Part of a small language model's weights.
Training: a variant of Muon for these matrices, 438M tokens, 6682 steps.
Each number is 500 + 25 x the weight over its row's rms, rounded and kept within 0 to 999. Layers, rows and columns count from 0. Numbers have three digits each. The size before them is the row's rms in percent of the matrix's.

# layer 17 MLP down (transposed), 448x192, rms 0.0707, rows 385-394, columns 96-191
104:494488485532492501520510509533502505488488499514462486468502487495475460500501493494464531501454449476490509569463532510460548507506486491465542498493466502507466470513473492503506460480522497472476495470498483500515476562498529483472487481521506523487548493472486483532509496474490525491
095:515511481513489510490493500498507514523499459507529441424472438468516471487442525485518509471480499473528531464504491510521503510525467488514517460491534523499464534498513465486535495506484514550480500460506480468508518481459505507527503509430505481494482481497540460478509524498500505478
105:467449514522498523471448484471537551525490500535515496460502500473482496494490522472506510534469478494510529470520525557504526499519489498455453521508498477520519478461516468477515501481501492522500530498500502491515449494478456506479485483493506482470512457540532514496502508530465528484
102:486511491481510526464470486466495501475478461518484513521465425524503480539490462469506477503536447503464499494508503488486486518505529489461527486478473469515498499475466555519509511527459464487556482490529480530520478459475478476505497470490478477532534513493492524518520496515458519491
100:520547475485484452494535496456522521518464524483513527498508498504470524500486481516472459481496505515504485534492511469518498534512457457510481505480494442509542499474539538475518453495541486504465529480508518479454478550472478499533507486481487493498514491426529513484488460505448496495
098:481545469504452510524513477501486488521510490517496530525517489493477513480495540479501483483524534528525500473497518512493487450437462501485500475504470480527487493519493506474517482531524452477495490533522457490491485510528533471543523508512541553535485521520544496463497481497504505494
104:490516476475574522453536472503510525513507539499491486503492484447495518514483462487521525507498494513494491495547501519464495499472458528495479504513508464517488469496518465541490492451513533545532504477533515514534495526499481457531510463510490486512496466474480522569532483473504538485
102:515528490507497517513485529502551521496495522462439509532514517510535462504517494477508539527532497467543518490483457509479529464477499518491523509468494501544518510472472480453456513497525547551498497553526520503457484527526471490483503483551462507513539505480470472494541489485524502500
103:489512537533475484525518521523442554494477497506492478491521475473495474510479548552468514469499518537483539518546513508494552474488497476443549533558498501509518505470496515528505494492478488476498493514506487529484512516518537521500485557523496504506507480509510556467482456512488506521
098:496492514505491470492518458523499518496512497523495471489487494502558510478527518502540469489513482529512460464535529517535505488519505507513521487498452529479530457522444460469504503494472488509536466501522537493465495511491476517497536550497463540461528547462508489512503528529509459507
# layer 17 MLP gate, 448x192, rms 0.0706, rows 386-395, columns 96-191
088:502513436534486518497467505454510505498506526543475566509551521474492525470473512462492455440529487519514515502506462493463480516517513524466496466480486473506510551495539509475517537481479449504483499493511517455497528482500487546521521489497484455520503492477505498497452534486541522457
102:472488540548505486484486512511508556474486530482465486463482439527519537469498502532498558494508514522507499513517472522519468550517474537463463527514513514475499519515469477482492492536545540514474481486502507505499487512503487505507491481481517534510542514557560470518491496503496523507
102:511519460491492513495530485515477500516577514479487486475518499460488519467504511497510524522525468458480515504497500499490478503538491442526468493478506525503454525494507499491479502546471475496498488473489498476461483497503527533495500495488503510513509524496489489527481518502535519498
095:540473444496481538475517502448507517500474480493501504481523513498490492491533486540505441492508504544527416467529529476492467509509502530511551546544515495491471554515522482492504452507482470509504483533489518475514475530496482498492480519533451504511487504509471473493469535482511528498
097:464497448492468499504542544491517522472486530498545451468470515516469496500518471478536485474485548518512515515487526523506499466539520550532462534512490484530472482485492473513520463510500526475518554474476509456492493477514444456477533514509523491511523521481501519492510480483483472514
104:453554500480542496504515441493515517494522497504515542486493472477546497476498467496559528488450489535492502531522508512499510480445504528520459551507519474502538492503511499489503531458504517496488511486527523517471549485504465470490481543489453500525509477534445550513471488475526461475
100:515509508503510495488540461481537458539508516467478490516478477525536495499493495568487524535484464471486487466489506541491537485496507498461510557516515485497508525496505519501469515468525472526462478486506520494506517478487486493509481579534510525528500491496528514508471523508505484522
103:486514515478535461502514492507521514569507453512502549495514479482516459524490479503517532518522506492470499476521503438459465494462482550482499518512490512491508509513501537493549449511474479484513503458488506494498487497483511485514517461520483489532535523450493532513482491543481528504
098:541485498539486527505526486462518449503474532528508515508487455473518519518530448500498464456479525497492521512533514524517516439514460470497483480523488467488551502515501512443490493505472518507525522518527520516530537491504543536482509528520511484554520497485556528503506445488456494472
099:506500488474486543476439523499517480496509542533515454480506458487542537497465521508504486478475526511518552512517479489524521505507554498494452503508523495532524486511472457486451518461478516470478482523498524491477498513525499507475506471490492459519527508478499481515482472448482487531
# layer 17 MLP up, 448x192, rms 0.0706, rows 386-394, columns 96-191
095:487478510511487496546517474494461491506477474487509535495503471504500527492490512555557507525527510478505501527487447523520499480500496518465490497481526523519500568522463498495507481501483498509498474473511525474484505486492503495471494483518476527442510537483493509447461523501517512470
104:506504514517526518487535503517501514464455450486529528515504529487512485524500469505497466495524492476508527480510487500529520512518472497509510520498511507527493524506479496485510503524478493495553530469477506484503460498490530507481507539526483512547473476490476480524491449506490453440
102:568516504528515431483531510544507510499477515491534538477482490554437501501569488495485511489525475471467517510518504519456517472489522516487526504512485504500541487537501475501501497501559508474476557526496477511470508473550528444486487497547510506503492507457478480494532489471545491458
096:480485535488467469476492485534502518490553453502486447527502545513484502504453514541517480511503520487506531528492483505511473506486511514485494480498463579521494479444531486509471501511522494491509513509514495543509479431530523480477508507463510496500484508471528528506521499439484516496
100:481492491514531502507507492547462469527540468503496510494511508508527487558497459499538471497504494538527504509511488500507481453515531505506572501514493466487469485481508520419502512504461533494518520490478476500512482466495478486507493460530497468478482478516524497512544498515517523508
105:507527514474501422465515515512504466513505517492500468527506493491469526504497500514476530512497493486519500504477492494510475529480472478529487477490493530536518489472494510503519476487495504537530487454501549508465512475589477472515534484501487504481523483494513487507493522491471474473
098:501514510526480507469518495506493527514537512548543508507475520481526492500511503492491512518538534459513497512521520486463552514556503518480515496494487466493532460494532461512441503507536507510512522538496481506510527534535508486509448478498475490485517537481461498470515509484542528481
105:503475495549530528487535514510502496479515515466496494485509532548478485514484537505487479494525482484499499461461488481530516522479484526512521501481442497462543459567492528515457530556507508557480491495486453490447463501499495529504544452552504504489472456482511480476505498505500543505
103:511481491479530498533525540526576511482517496532507495456507478491468490481460475506476535485483475473546492504505483512492509497513526523524492489513492543518511495493456469478481466506507474519453508526477514461527486513525520469509499505470480495494481469552491516512492523501503511515